Weights of a small transformer language model.
Size: 9 layers, vocabulary 989.
Training: 81M tokens, 5295 steps.
Each number is 128 + 24 x the weight over its row's rms, rounded and kept within 0 to 255. Layers, rows and columns count from 0. Numbers have three digits each. The size before them is the row's rms in percent of the matrix's.

# k: layer 5 attention key, 96x128, rms 0.178, rows 47-67, columns 0-127
# q: layer 5 attention query, 96x128, rms 0.207, rows 48-67, columns 0-127
# v: layer 5 attention value, 96x128, rms 0.182, rows 32-63, columns 0-127
# o: layer 5 attention output (transposed), 96x128, rms 0.188, rows 32-63, columns 0-127
k47 097:083118136145152100130108179138107139140130106143168093147112134130111118141095114152137167146142130140104142128124121133143124118117118132134103101151134097145155162131139151110126099105089078154127114163137109188111064124131135104107093116130097126111112107091187131125140117121156113102141119173103126160117114128130142132117097119142116089165131116130138143111135151130052056161140
q48 096:144127126144094112128146105125119127105093117087155096157101113102128141151145141099110119116093123114142105060112106084122163109114112126136120156101125127087152159126128116132131122132177108130154101106118124177136145187096149112115116121149119144112131124148113097059129156100119099109138123111173154132119134114115142169118105052124076127151144103104145158118126124133124117178121
k48 097:164151184121172127187122146122147119138111095157078146092133111111129114124113149125155117101151133153150180119121135125111137145116178135148127144157129114102105090155112135112084127137114110111082143143131149107104157105150148102135127095122139111145106118130100129173079098140111128129142138112085098144148127107146125107119164134153110167088105155083136121192124123133139171114108
q49 112:131134156119109147113150138110159120116112156118088107182120143147123160148128139148113128149119105134125174169132155089127132102158133109124158138130105100160114076121153077107089102159102143129131122109146108096113117111149121131145133082124142103163116138117135134138111166198127132177118083148097127141095156086105126122155137109094128106075083151119131180129137103115137122136150
k49 082:127128132143145146135093152171110115159139147143184131125122109089105125109088142131155142128166092111096139127165163127093131149130126098101112119136125094138129124138132155119126149127092136148073131150138145114102157071126129116150043134125140133115091145089140156132109106077164107102150126128113109168138122127169130105118116148118123131139142140127131113172149134128115060086159
q50 096:106137102093126112144121183115160150155132115125097150102128122131148139146149126132119133139149129162144171084145140113143158163090131116163137129110153155074118188108106128159158144065131165164110133121137129171126141135128136131108089113125116122087156117165085111122122171121135129142106138143093135136108152138095136109138160107147119097072150139107125090137159165133121101172125
k50 096:115123090165099158105096130129136128114105113173160091126148073127126130100149128138152132114146114142104113117120141091122114118132162125098140151117071122150130105126145116140174112148116103106105158095122107133118117102153121147134092137129106141138068094120105120129116136157118107101105103146128177155147144181133127132160118127093159146209134141136145100164115121150121165135073
q51 105:127147146132143128123101149107087075150146172129105121122120140166139117093107140148101106143186143115097108160137124103121139119118089110148190127132166129135108158093115145113153117161165121124155165127153149201108129124133099109121106147094150138127156153119162151106145161165101137128161142115108124130106109129119134127113106140109138119095163071143126180114106142119087155141147
k51 090:121115101154109171133114174146122184125115141113133138130118140150127124127148151156099099133104151134117128111124116132137143147146135131126117088141135132140127135085137141136135145174107105147170119128125151092101073111142128124151159114121146131086112131156175137115135148123160115116113158163105136147180103159053097097102092078136150106126186118138163131085085126156112122157117
q52 093:136123094108093167123136139145117143124149173146080194128144127112120158135106135157098093135137111129103086156121139148093137141127131133139110098177080081157112089125153130155140140155129148123120071116119072156082136123122096153147110125129151109148154152140114117117127151149122142131134098147117138130089109092120088126083146144127124125123145148140151157096072161100134109113145
k52 095:125115150087114130111131153157133134113159160135163106127163174122133102137117133143133131141162099133151133149110112126128131123132108144130137124149136169163155183116147148137139129120132125113118161151125161100114097101174110135127176184142115122137126159081191173113138103056156107136131077189092144123124095120136153160124100090125148106132108136117152089135130130113109137134126
q53 085:113117094098115146123125141164125131155157119112059142134162143126134122116124082109154102124136111082122117108089125106092159113129152140106141147141142151113114140147149085103136141133179123125106075135138089181101132158145119101131133145097169089126137118155149101153129167131158148174127096126099151123103098114178116156107147122142149141110116124136130156138080170115103112166149
k53 089:157191135120126117150128181127139160107139160135155135138136101171144152142124119122104115143124095123144127122115134119124127126153099126138103102161115187152122118130149179131133121165126116100141133149129116096148121104179122163144185127132091115162158135114161136144161113119108126116116185104055117118105141112108157098132103084136124088158140136091128101134134108175099132137108
q54 093:150123140128144094126172038153176105133148110128162106140105126158138104136118145178157122137146108195173125162149132124141070119128141105111146130115144134160158130117144149125132098144100107134159172094130137096156112110152153094155140122144108125162111116106089125136148133130135118118106190148088124122156145138102138139146094162107141130137142145130147106130139095151122113116145
k54 097:114134131133117140103113136184121135142114124123139123137152137084111161103138124111146115149121168107099144155163187102142137142114130115106141172121115101118093126155110087100136150098139154171126106138143104123129157111060118121127108144152171108095085121117100165118105145140140137152127066148138142135129115117160109154091168149106147121147147093146113147137141134072134116080170
q55 102:167103131132142110112109109146139174132129095135156136101097142134153101162139111119121170113111121137146133131118100129179130108118124133152109116123121151131132093086142119184145159128139116109119172144098076092123142126116117154124112103135142143102117104147110095160141090143119140102115138168133130124155183137167147086101177112157134116096093171165145095147147081098117168108106
k55 103:100103139109095109140147101116120090114138111111130100151087139116150116117127086120182148120094113141101163100056134127130096120135133121141120097098145121096171110146106121130151115115140103139126119089151091190129162173089095115107129152190135128123126105142159114132132153136110126144158123117104124123112104086122146178163092111098102124126154118147146154118125133102120085149132
q56 096:112145128143119115108117178107117144155126132141159097111162136109109149135109158154128156132125140120153093167132149165090114114138118158094084157145107071133091152160101143109124120119056126144110097132119170143119134067136126142150166110140097088127126110099119167105139128095118133154144113071125110151121123123094119139150104151131122099161145131117136093121138184163150135116126
k56 094:146118087106142118067144090126165099149135153165090128150136110179106138141147113143069095131137178113143111145176105136138135117136114137140169142126116170116091112109118144128115119112130158113133107126145180137128159139094130136141130145113114145127140132124096117135127094140163128143129104125195157085130120158159092119111163127154119173149097128120100135094135097085140163139118
q57 077:152108110139071157118131125145138128124124142121073139116144130136136108120133100149179137091117108113136152127108122100079159109159121121106094099125103134144143089129139094119070168138158160122142134099126061170137142111131136087113128142140143132099115120153167114173132116126131113154117094098131151133098158147172114123081136136115128167139101163130088130159094146097088137137141
k57 082:157177154140114129179143113104122148108159116095126146163130157158146102162096136129126108140106097121140131128110137147136109090113135126146139105115149179131129109165125142118157127164164100088148130140132175096138133115165110162131161092131085115150159161071166128118183102075101164136134142095086117119108144098122137102126117088138123100095134124109131107119131125146143099137139
q58 098:120089117155138125111124169100086115120130140170195113114140098100106166133111164123092139141130146108100072184138157166115081152122115144137124150109083120126128143117141135105168168132114080136082145110119137138117172103124146169101126131111170162115125142096111136105094113135111117086183149146162131118135107142150123127128147130145107121183124128126112129138129131120114145114120
k58 086:126094156091150129088166113101152100140108122125127106098122134132141111135143137157134150108135195163128171110167085159090164135157126186113135128134128131135116148113097117137071080118128136118108160111170107128164103161094138123098163121139104135086139115125136102147161126128159189168121120096128143116094122119109100154138103132107142132115117135149155137113092152138118120154115
q59 092:105117101145123136148118095152082141156124111093098119119152142153149108121135117165113162120080115136125165150117106107118169115158105151141093143113135114144137135144089125171123145080166099122121164148130121105201083175132121095140129103127170158107104121143166111121129108106142139164125131147115102160167124120184126109120107121147130144160099117135120070122136114127091108121119
k59 096:164160123130118095136139117111140115128127133102156189148098124116146132141118157110136132120154154086131090109102141145129115110109131142181132099080105182119148102148132121142140163164112146087141104133122111130102184117106134132129093112098142119113153121164129123153160148098088130142118145069115123071109161083116146102136153096115182147097147129112121152128144100137157107151127
q60 094:154130074122097136132171139111114193130130093128103115141176130170138128110107137181119129129117115092174152127128139114077171117131116156132119135115140087127100091150114143168125148117130141147150107136130115129164108151110125130130111143090145101165105105104117107111126136087148113147099126096158140159124180094102089116085129105190114107128115124104119123105123133128113119082142
k60 101:160138112145125113145154135104144101138126149108137145167098110109129117145109127104105123081095106116127128153115100136128148109126128113140099112112099172080110080131121152134122153122110148123126123113130120085102126118151129145111088121122115116142145123089140125095143116048143114131087091077098159094151134131172148143103146120132147119140057135101134087148157106102167153185132
q61 085:106141159093142109156140118111123131117094109117119141099155161086139118140129132107089152136118135107116101126059096131098142087169120158139075106136087132131122135158114157089124130169155107098116103198120105154127158155097149118117171146120138137108110137106151114131154105163129125152138129118158139099151121112139149115123140113144143094160090150153105139150140141119110199135103
k61 094:151080138142134078131126123144149118142123155136140122119095122153139107147111076128098116107089131117142115120096101139124112158149117157205148122128146135080147114101111138141106151135119116106125111114113152121151151140124165089173118143172153157116165124164138095113118142136127116160159161096093109113119154089152139103138124061105099105147133115114082122164180108124112129136127
q62 098:124169150125117155137087173146118104086117127125128101103114147146134148137142133147112174106115171139118134146151153104177119093125122134115157085108153112165121102129121130144097129135115118091143150133145119133157079179121097150129113055122096093124139121140162150117124132175111160139121076093095129122094149108122087141151122083107121090150107125100131140096099109116134113119149
k62 101:096112143134127160129111142143069090170111142159117131102112146117113115099127155121158104120172125110111125135142124154103152132106162088111124148100142142144141098107128126127172160139140145151077099132115177124071167074147140140171071124101127119136111144116117122137126151082143076115146130164124116122153107134109139102119116155123128160119163118101149138143108133131107071164145
q63 093:137128148113119128117078086188141070144138090143115113127127143083124131131103079154162094164145143144149113098158140073133103112112138103079145112088104150143124133136147106089149151151109092114145130126136136149130164170181129152126133112123108106107131145093124129167130119104144126147153136136100150114122174127118119125133127130103140115113153073106115129150087171123152150103147
k63 093:161197097167102167147179143151104157124130114130078105091137129151135146112109142106152088188102142121169178132170146098119165136116100114094111100149137151140123114136143144108124099128177160106136132122111145137148109115148152149141151115148132093110128152158108165139156136146135153111123119127122125132139109181103132129160113119159105150140161106112121117088148132110102094122120
v32 110:098145153113115128135157106123087162146103134144108154073125120161130104113132122143108177151149137176139153109124134087115152127152132097136100110100109191146093153143114154128138111114113141154135173116164141084147158122116121127117110119103156184132083107149152138143127153130132137098116113152116136138127124132122117104124137139116167129077098111166069130115130131130099060165136
o32 100:095137122129118134170113143107160102142144088128121128131115126144087150116169164129162142130122158122140109116129138115128088136114097123138151182150150094133114137142071155175105153140140157162153092125098141138134120142097089112176130160141101111167113115098143129134136146103109139124156164145155115124136102149088073162161158151146126126122116105089074145122141120092124180124112
v33 106:127143139106091110136117142093131150152102162093107133130142114131129152087164126096078141122118127140149111111120139157098108159121189107137114132135128089121160169138072081166134092110092082097125117151118149136142075143108111146119124161109060116144117103120115127155100153128120116144135186127150118111085094124143114135114144112127138098137155144166111145108100116115095132137119
o33 097:104132117140158113137152128134125168168141107132130119164092144139140128201142139138134150127099150085111177113106130140085129149139131176135102139128140124127149113125107112118111118128136113170087103131134112172190120136167123127115097114123116146117142081119121085146101124102091118151111110097155142128184122120105126108089135074133136126088153089150134108099130151097097147088126
v34 109:126143119137109133117123115144128087180149080134119123124136135125129124196109155163121126145127125119168157113128106147118089136121128153115094116123143121084140096113164143117158168145116166084157143158139114107125145112107098163132119167137090101146135136121148157102132117089150135115134122173128143120182105162126133123134112135160137188095107144105160098099093077136166161114109
o34 112:153122170118162099125133136126090100098139146118114149125103129172192128104115143121128163122156094116150135156135139112150136144120107127140163099127152132065152127122141144135131147139144101079125135127134118114195103106129142118165133122130113143124163155154147100117207158141190115128117126142129124169118112125120117139113121126160138077172087157134138136141160124117123117177118
v35 114:114109128147142126147128113102152118129076140100121124128122133115134147129139147111117093136126121198160122069132115129130113109142185099094106094124157101159177134136138121128136110145104104115130105079111128111144096163118108112150104121144092163150120162099146118118155117128157119137120155137108169088087143137121186122121168117126133135158099064110186113149126133112116108158117
o35 101:134129110113211112107104125123166109081088123134153126107106132121140108166150138114120125152096090114123138133114133128144133133136154121105148101155118145112141131149116128092134100106154130132166112120111118187116126138153117067094103130083177124134130147135143137178095111113144156101164139118167114152106111092139075121173121107133132106122190124134133128121107148132085145117100
v36 107:123110110134117098137127128111114136164116090117132099107068141142128089140132130134148128111122114136182158066126126098163096141100105118091147084133093127110125076092164135128122119144104121102181194106127121112186112122122164119141106095147114150157113154146148133082128138101116123122122115124125151089083137133132142131158165143131141123142152144136152138121135076136165124159125
o36 093:105119090132142132107128112125152070136141109074113116129172129104133138165149117132089122124178102096109124132145167136155129138091101128114116104118132108099168109147120102137096130109155156130121118093163126106145088133117117102143159112147154125149141130149152097176130134147139091106128135134142104114082113095120085185114129151161138106143147087156142124102174170116139103169097
v37 107:119125150142087122088107091140149131057130103167127128098134107122129122110101132136107140151114156116103125106122125149088120138148119149129157135125073161138084123124095135180138143157135116137137127096130113155117155114130124121130167158163172125080146104111112097090154134170098163124125112144109153142116159126085083161117113142135127133160200123122147087123139096152123128103125
o37 098:140122104107076154128161094106157142085098169117106166158168127170101173093127148137112142166148133166150127112128108120111119126149119136138064132131148134112108106098140127092116116157119169119178106150127124158106113146125111147142136129157117102125104087154127163142081116134162093147088082109122106137143145125141134158143115111108119145172115130151155088161135123134146126090114
v38 100:145130101122100146126144140118140144119143125152121098097123149098129156128120125155085134103136146112133085104110147145044100155110120163132137176120093089158148131082127112093128141152131103098117129110111137140149122135117127155114089121111128184124122139170116123141096104126110154152147145053144115118126128161143127158054116134115105160142138136115112111115105079138108169119123
o38 089:139156115143136105113149122135098105143170200129133124186098104129148106134144122107116162167121125096111153117102121150123085110120131101135130136150154141151125135125149135092089135099109118153136130134122125113110092164139123151128162154144110145155152114130125119127130121129171095155105116134141121113200148115110167135122117140160130099127143107139210137140099110153115166122200
v39 124:152118116128090161129153113119140140141166162135102178158107123118117094107149123100173118137132114121156089129127140116135092139115126132125122123120135188126144155092150139152166130097147129120132096132136177139074100095131122124124149146151120145174138171185149139121132126102143123131125123171111143128117122124128123121143145134122128171090094113079126222156145101104142135099146
o39 103:153145106169135085135147155114067147109165166079131122167112138083099128132169145156142146088167139134156115160126137092123152146156130113111099108119111174108130138189116086124157142137154137129152095134110160117121168134134125110081107139114123147062085150136122125138125146114108105110122147146136119124135112106097162165139145148133110114104129106119090152155146118120110145122142
v40 108:165103143139161097113148106148141131100152156159142098104100135114135132163135095146119184098118103130160133127108150157137133102133089125153179113121131099127158158165148130078100146131121114145155143062142121142129093142130146138123118118133119154137100143138127125153114091105153149139134084114123113144087122115121147126154090114114128121181108154103100102107191143144108073153152
o40 096:118137127105112104133095135104131040113147131122093099149133113111119159112101111130140138118122126117163095121119120138130148110108092109142153128094108139145127163102150136097124132069095169134096134145123131131112122174106122108127127119102122147154115130144116145092127131148169116133165160142133152066106187122152120145147117126105154108112151099097092148127119195129174143104165
v41 109:134143107132121156161096163126122109172091078192104146158106136130122113115094131173133107113108147141105140151139131112166181091115089154114104163142122110099104118136158141107084146138124132109120125134121137116114126151093118115126081103142079135144113110119086116161101144138163142134149129121117113070140113164138145117142072126108075160113136167120131111123121125107168123120120
o41 110:155113134141134172118128118190104114156129109134064142109105111172141158069145105120136115134121095085163132120111131142156122144133160120105126107108144126138132100127082098142101201112109101094161116115154134117110157111130191131126134130142114160134123125132152126110172102138125166141105160141109146111105119130116117138159144151093149105136108104132180132104124158083100117134133
v42 097:115137153119152115127115132146172112150107182110086121098161115077117180115108100130118143147120128126138154150111120123140091128152138153153136142131099108125163145135079112213141106138096171147156066186133124127056124153135137132145128128090111151079146152126145159174111101137125135115142112140130105110121143134127141128133114120117135132126134149148114130121156114148119083126130
o42 098:110155099154149078113115153115145166106093084123133136127113126157122108120060092115164115119125087080132140089151117082144096104134145120165108093128192116133105119122125111128127107152098115111125127142108106127157122148115160120134125131133095137079128103132101135135164126098092103148124099141147139083118138157118133116117105102104145170102142132079090132138129148165125153092150
v43 112:108110116127085135151116123136124117155130163177129163097126132130125125114102119172117101101134135211108089110123120123143144109111116142125107150172113154160143131139168132114123163142158144115136143110115112153043086136128099150145084075159109095132132146141125122159112121120109142123162115149097100070161136150170158136111153138111099139131151129125153136137109111131154134115134
o43 102:116124168124168154127136102115151087149154135126113113141136113117129106102174121129112149149129083125139111141102104129136082171097134113097121113167139149124136138171083093107115158150139105119189134111140098076083138085140149113124104140090103132116114113131146137108113099122112127125122156157098080121123102148167128106197111110116150144150134112105119162158119144125092134102166
v44 108:127098121104165102131127120133149140170125080148147114083143155117128114153106143127183146117094103094155122125145081123091147148154059149104130180146103159103133137119124139124135117128123097108158171134117147165151125099125149127139108125115109138122116148165117151123167125101123140140136090099109127122167116140128177123099090141130089168105084118087080150153144135119140123150110
o44 100:117157112143095140115141119167071116162128157119135111165119132129106104074126133125109157133140137128137122162121088100175122119111092108146148130155111127103143086122164107138106111093136132069120142125119156121112058145145085120115153134117108156141159104127134132146143160153089134124139168100120152157093137113116116144143147144127136102169102106103099152093120101169157110160170
v45 110:138112120133133126141088099140105079136088167131095107129129116146117114140154131173130129143133120107175114134157120157117135143104153137132102061156128136144180119079115142112103189066161152133128099139137154157079091133142126120111134162086136088134141143168107122118114108110115141121138126153140105158104080124139110160143117112130109146114124159175126098152158105108146120136117
o45 106:110129080098160123135150120149116132092147096165132125104146120132147131153073140127127154138120131114154159133137145096106142140109119159128118100096144144118095110116142094098079179120144108141106151121089097105148148145125108134097132144145109090094109141145106091083124145100121131107130147142124144125179123140220165105088128128147147113137075127099110122133126146113098113152157
v46 117:132136139174120112125151135100102155125100155150122099100083129158118098103160109103139108116126159111116157091120134117179126150084153102109151121135133113091107156160089134144140154091147178141115112126114143118189117136125182077122135096123156147176113140137089092116104143138174138105136105112144129113094146118112081115145154130112139127118154140136117150122159160133087141154105
o46 102:128129095108072122144155136139140096107150096098098153125113181074124132161148148119137086130145145122131159090121155149111137133148141154120082086124105107144129124088149131231103156124136149160107141137128150129149153116094127131162105127129152106133124156112141099138105110123091121099112147148134106140139128107160091144087115107095120127100163097107146133123127119111133098150118
v47 103:127170078108153115130162139162166150140172075091144126119130118089150161128134132116084126136134101137101086152117138109094128127151144148144126154130087131122126089139153074138105143170141154120105128185126120141137145131127127192109127140136116132091131116148165172136115131168086122093123187104118097097147138138124123127092130104147112100115122119109104146161123111145135136095115
o47 104:156180108109113108125079150133129158109101144113155085140165087127215164110175111137102151150139156064129108151156112114116094142152118146118111149126143123127118121139135129134141115121123126104128131160167133159090125124140104163135185159115096121092164120109118129109180130121117115126119122098136103141130123143094157122102131142123150144121114181134144138116100131151159132107095
v48 097:143127183146152114118135115111085129107104130110124116124168100093119129110154138103153092127118156106092131132119166114152053137118131134140118104134105089111162154135085114143100139091111112143146142115131167108139171129120152117112162139142143132111113091094091109126126201165086123140102174114140133138087119109124088101147109147123141126145126154141135086090121166130105148145127
o48 099:110118082116083169141118107131122193114079090138092131119107123136105123175120149156142128135116150125108155098138131169106144102134140151149096128146128157152146114157149163140104131130103139186116138139144127115171151080106102136142109128161138153148103134144139091122106096128121152137135120101162153156125149133155157141137065123117107096088149132150099133118140152136150157145072
v49 104:114159128158108124149116100133153135138117123159165117136132143130137108127139140094123113103120086088091099101125160113099102101112156129127122114153153102148122151170127092098146134108197159106107092179118136152129114096109125118125126085164055109141141109158105110136163130141118112098147111140129091122118106138107118083107105149139120104123132126117085137158083153111131185115111
o49 097:161144172132090088128135123148101125094111166173127177135168100080168120152152123119122173117118121101136135133114110150116160135133162101096108140122137089161131114152157109154111127124147126127133122127110136150114108085128179146143114102163132123126132099115158114111141118082122135099150159102096139130127164072145128113091135080101149110135126106129081132145083117105137125164090
v50 106:136094133140142139113131120130106111138159109177083115092108119096125135135135120142106153136140108157128124134116105171145135161146102132124167095092116103141153131120166174122122136187108097152162155112135111146081147152143140144127148144120155167106132171093151124112124122138094148163144145071109141158110157142133164183146139141131132147183136108125169106118141111130181123165141
o50 096:100130106109170147122118117086180114114147167142105109116151144171122159159088110104163127157124101193111090128099133097125129099131102112126122122132126135109147159098154115087128115124101128133155134134071150142119078140144120109103149145122147103165115131139130120148138124172122134142144131140150129125136140136099114137152040163124165123154145170125149108134123172124158146132158
v51 100:110150130113157082129100118111133144143136090063056110095135150148111127110099136135124150134131124132140115077162115099112178143139131116115138162184114131137161138096108117123156137124104122102147143131134106164167136063105118106111114135119120079122139109158131122177148147139104118106133153095121140114158094147095124117127105146129128127134148176171103098164121132156110106153123
o51 094:152145103105151161118124113160197159123089126108103096151121105147104140103110142161118128138116125125104137165173145106165152131110088161105132102144133088167121083101157147120087129095140110143119132124142110109074112136136106148152108158155105155139189095140134098146083134087138102123147142126125130122156108107135118086084154124113114136127118159079095111112137120142118124124122
v52 108:127151153139088128126112131126076126155095138159120155100147096138101107115105121126113130160128157122105158106138117128072099143110124124105115167162120151101110141111126171127176082136084141147114146161147131130125138123130100142141142137104097089162148124149104137161122116117113153104133079177133115112120120145111104116188135119137147143116184195149157166114103137168114135109122
o52 101:123144151144122132122164148098169137131178113070092121107136168150073122085146108145180144112151111134150181129160143127089129099134116155142104141161183111102109100143112155126117138164178143119133121093111126108157127096122139117141074101160153139154123121124109157124144144095099145103094134115152093167141115092152133146120155097124137164140119123108143123151147127125140114133137
v53 108:156137095115066062133149114129123133172130137138126148101123129107132159188138124146065181144127137103136147201115097129136135116140083130136147112094126135116147123130157126082120142151147131118116134134106133140123142140129111152145151105100146190118132159118132139104126118172176140128127122120102129120099155110126108190133142074118145133111115114092135140144162139135097125111132
o53 101:139096120129128116154117159103140103115175159100133113128121111172143141147106117102122086153121153112123098156109105113143145114128151131131123135162125118098087125112153158136120140114132123102139071117103129175113145160138088080102139083112069082103112156142133111103174176151166099146094151159124150105090125124159135132154169125123138157128141172143170121125104150121147135124146
v54 106:141130148160163091135128116120154147144137156053152118104119124119124171118104141144137129129102116170134110093133122137136152119158168106098122098125152125161152118150110133132132062116160197128158156147121105165136113143143138126144119066158128108099144151103149148150141128110140142116124108133124132120125104117104156170109147127119104091178155171156141085123153145167117103149111
o54 097:124167112141116128159115126106178099129122084123170111123132105128099088134104141106113153113128087104090129141132097104158135105137119158125137152094093091119127116161162146111129126130101120101131173131147118137113098122137143121105131115115135070142164169124111117159117121148151150155126165129118110111134109120149091062116094085079103124112145158133092108156150174155132134096089
v55 105:132140172098142127090133133115078152102157140131117179104083129173140105098129092077132167133110088113125152142097132127139124127157139099150142138123128174100101139112123118116141069115132066151110149135150126115103129095144133108128162114113145134149118148131156129121169121154103102127125115127130113138077182100145144105125106140125136086133096120147109157129141177150097170121154
o55 105:139133097150133122147136156130126137136121149125104081099122134139106126174113101177120130102127128186136126095133132147071109128101102132157125128134146135167134165099121118146147107151110180167094106100139158141065120125107113140105116076148119130153095112118148152169133137162102151106135139109115098118130125115110121131137160158112118152092131098155042143125119099121168129139127
v56 106:135127105076122107141157136145131105149122138155143186135118112129130109144125115143091106139137114171152111150119163094132100098117150124141114076129122143155135103122128145099100122085184132145107165126173172101098120131140108195098141136155127074138121100097146138176136169133114121112121108132100134115099083117161109114142144141122127117109168143123102140073115139117159110127154
o56 098:131128140145160168166086118081137073161098110127103108108143115131146137167152133163103179103137158141109118133133128149120116163111108122151122146110156136164118164177084138134127189118146122133117147105149151146146146094118169164109141120119116099098136118137162113120131139099115118129112142104123149111137152163152156128188155073145123138136100132162107131122135164142127144164085
v57 112:134131126134165144139133132136175144051122161155118116163135130174139086126101107137057130144153152146115134144122123120100183118116156096124122164102153116128125113146101172137108162153137107147105079137113108137157111145150109126124122154113134084130129133097119098167119096117166130108127124098134144142157188075127148120130122125151121132140163133177106123146094153129129112143122
o57 099:147098157093128085098146131093155111126097150150105169117128158138208143123098115082113144152131122180120155121153131153108120125143142108147129149112138113136110132122140138177104138126112145100089116114144110118124132142154146130105089145110152127130141102098121141100073151118129181120133102133115124103158142146123133096128129141113119204141121148072141093149106116111095112090103
v58 124:108150114143111134128129152134084125162108106145066139106162109091116150122152116170057114147109157134075152148139112158175101134136098134158134091120129117145108169160100131175097109117157177139112123142106148131111150157104114147130123113130157147081123113115105104112099146177079164148138149121116111122131116138119092133139149102123127115107127137127127080110141167127106127129105
o58 102:140145111101113167154135138150150179124177108151123137121149114175105098158128109122182102168108116104119123100120089107109123136112137151144103122153086130125108110131117177153091130173119122135148122159108158137130150101093155121142171120126102088090144143129158152133160090146110124138145145114158134143166115115166131120141112098158147154142081168109168087146120166115127144125117
v59 110:108128119085161101133165163125130092137134110106098122109132118146115126140141103145062138126170119112140169170112110120148087132157151124111157078116165120113162083132092090151093135124207117126119113132152098120148144148120105136121135173101105146129134131122108152096135133101148126132119165127111136143140117127110140112131157121137120109097060114116118130130163128078145079145134
o59 102:096153125123162120088128136126102125121106127139179133115140129165117154169108086112138157145140136187111099122152158064147137150140132121140177126115104105149102118086126130104134153146141135153108113173126143161140129135163109162176124086101102117085115131112167118116179149130112104120150138149131136139094109096109136160095138119158111140118080101098122107117129151154133157091125
v60 107:128134130129191099140139122135153139117141132171114139112098130151140118137140111146096139163138095169154119111125133099127174121106153108135113138127127128106124150133128172155135124144119172127133094091136134132136104153109113132130108096154060140135098107126173122180104136134164104063127176165117144171121096137130119124100156151120114152106155211143131148132136138115164111141134
o60 101:116099158159176102170104129111147108143089110143097120145075118139187133107124118148150161095115146104129106150166144150110105141104135124109096078134068106106116100129109151131126166144096186073139127113129146118115119171133170144116115170146126106125117089080111101138119134146146129085152153131142116102157111153115127128154118149133147142120141136095131132126128171126119123134099
v61 106:098104120131152150123104137102150094171106166072134139137164124093104114145162139109167125107136134088168160112139108149159155131136135150163146135112131151172102142142128131130116161113091144121110104127117112162051125140136138152129142122117119181065147138139144139135150159154089129112131136133137136151126105109145138109154168123117137147169099116093103178151152109114115092149118
o61 096:126098122130105116105121143146124195173090127180137104172152147092063120133120159108134139119125118097137126098131113081112166131123139137107088130125139131141110112078136133126155076160164105130132151115108141150153137150126145106095144163076086115120114124123106138120126146109111130133152126111163139116078114159137155121090082148113161107151143154119114115140153118103134148149164
v62 114:124148135113113110133156115132172145120144106137128175146085135084131130124113141116092154117127113141091152129115131098131123092137173099120098168127161125114100143156159069119091099122155106117076173165128106096169144138134109149123095119135125059158087128109121146143127154141119134137134123167122122073151152135140151102100147122116118116131093130101122102153166160166112124112110
o62 096:112105113142133125116132125168115079163132153127103095137119091137149125134160132094154146129132094067093118137129116151115098142129108138125155132153159113132096150114107149127157117089147138110100102137171122132058136089110093150136104115102144171107121164099163131114140122152104159128140147136119115132094104118140097112148126106129093137091092128159100107128096123150159131108049
v63 118:128148127134104147122112124113102111147101081160059118104101130158115095116125135163117119103123119095134174072129134135115098176126116160109138121175119119102123150056140138129098162167136114080159134109142124137124127112105159124112113150108106138115125137184116114139111135122104153153163144104097149142165127163118132086107108162113149157137136151167137115105098123134166149146138
o63 102:137125111112174161122129145132125149130157143163090127185129104112082129129111122151136157137147106141131156134125177134146114147144136142127128086107198133112151071088122136123072172139129094152142098129120139072123068112121146121179162113146115146132112107142141114132112120145154113092155122124131137118143142106115132144096138130107133146168110086142157140133143120109141123129191
q64 113:115140150139156193108117143100058071126144133145097095122109152155123147083136154136098131140161116073137108153137127153101154141131125116116160135134136088115115098138124144148082121129113154130091121157152117169126134151117148139104147116087124124121152146113136141108172118174135146110164104086122122141093111120112109137164076130110122131118134141141112135121146148080083160155141
k64 108:136081116139141097099116127143139149156106114139113114122143110125127152138189141146111132096126141119081138146104101073129118144128127158124165176155112106108098141111124111136149111099097117127147106097098086125118154158129120123137104132114078158110092103120090094115100155154108136126143108149161138176133159142152115117103175118099110145143149150146145165156182127145154131100068
q65 086:177137135139130115122130153150148105134106106113107151128117133165129108145125104097075124165150163103128154105100121086126125101138154111163094082137131109108136148157126133162107179168112111122115122152104082196109114139151145151136109144108087106127130120111143109173081124122112148151149143080092132133100147081161124150130111112126142120114091135109118150152141143098151107173110
k65 086:125098111145130073140149150133130157112093142115102126117131135150148134143114143125126125111167130123137123107114094110182105129119119175146124131185121106106134142130133144098154168103141094095139121133125164147128100124149100130136154139182141180144143114143155117147101160142146138176121177138105140105147147153156171105122117179135110115153099195073149112140111122121107134083110
q66 091:134179114131164113150116107127125120102122152109132126154160107126161135133078124134152101177167117083144139104122165114101132150076134102159120109109116151106099142176177142145115149157180106109122101130141093135153136100135128129092182138124106136123157173115118134123120116155099153137154161120102093124080107096121151168117107112105095150119148120112122120120102148114155124175125
k66 124:116101153144147172125141147106130187104165120130171119130128095124123153108131167145134103137134085179126116155138152191106154164140119096100148158110121106138095106095161132147103109100103161135114143116167096127102164111135134125075115149093144097147148099110099141124155102120117099095159098125119113092133113132089095094119116092090132123156125124131150129129136149155140110123107
q67 146:130112145109167080132125107138156151144151127123122152132090110113129103148131119105123136125117118186166121090104132076149078133118139077140118110118132142114148146079175099121144093146142106152115153105105102103140118158158156107132120073135116125174097127123148120172074127088157114129141150142122139088124161097165150145110151133122148136130149109098130168137141118148162089136143
k67 084:115151163116142103139147082118126138092185105109145116147123161119129110093107162155128113133138083124180106138133139103092117102113105126097117098146134131138123134128131093099126131111135161130126136148146181118084141110127092110126119183101133082141169150148162176074160091110103106114127088138125119145131129109136137121156133140166122124151096142073122130087116104107131116089145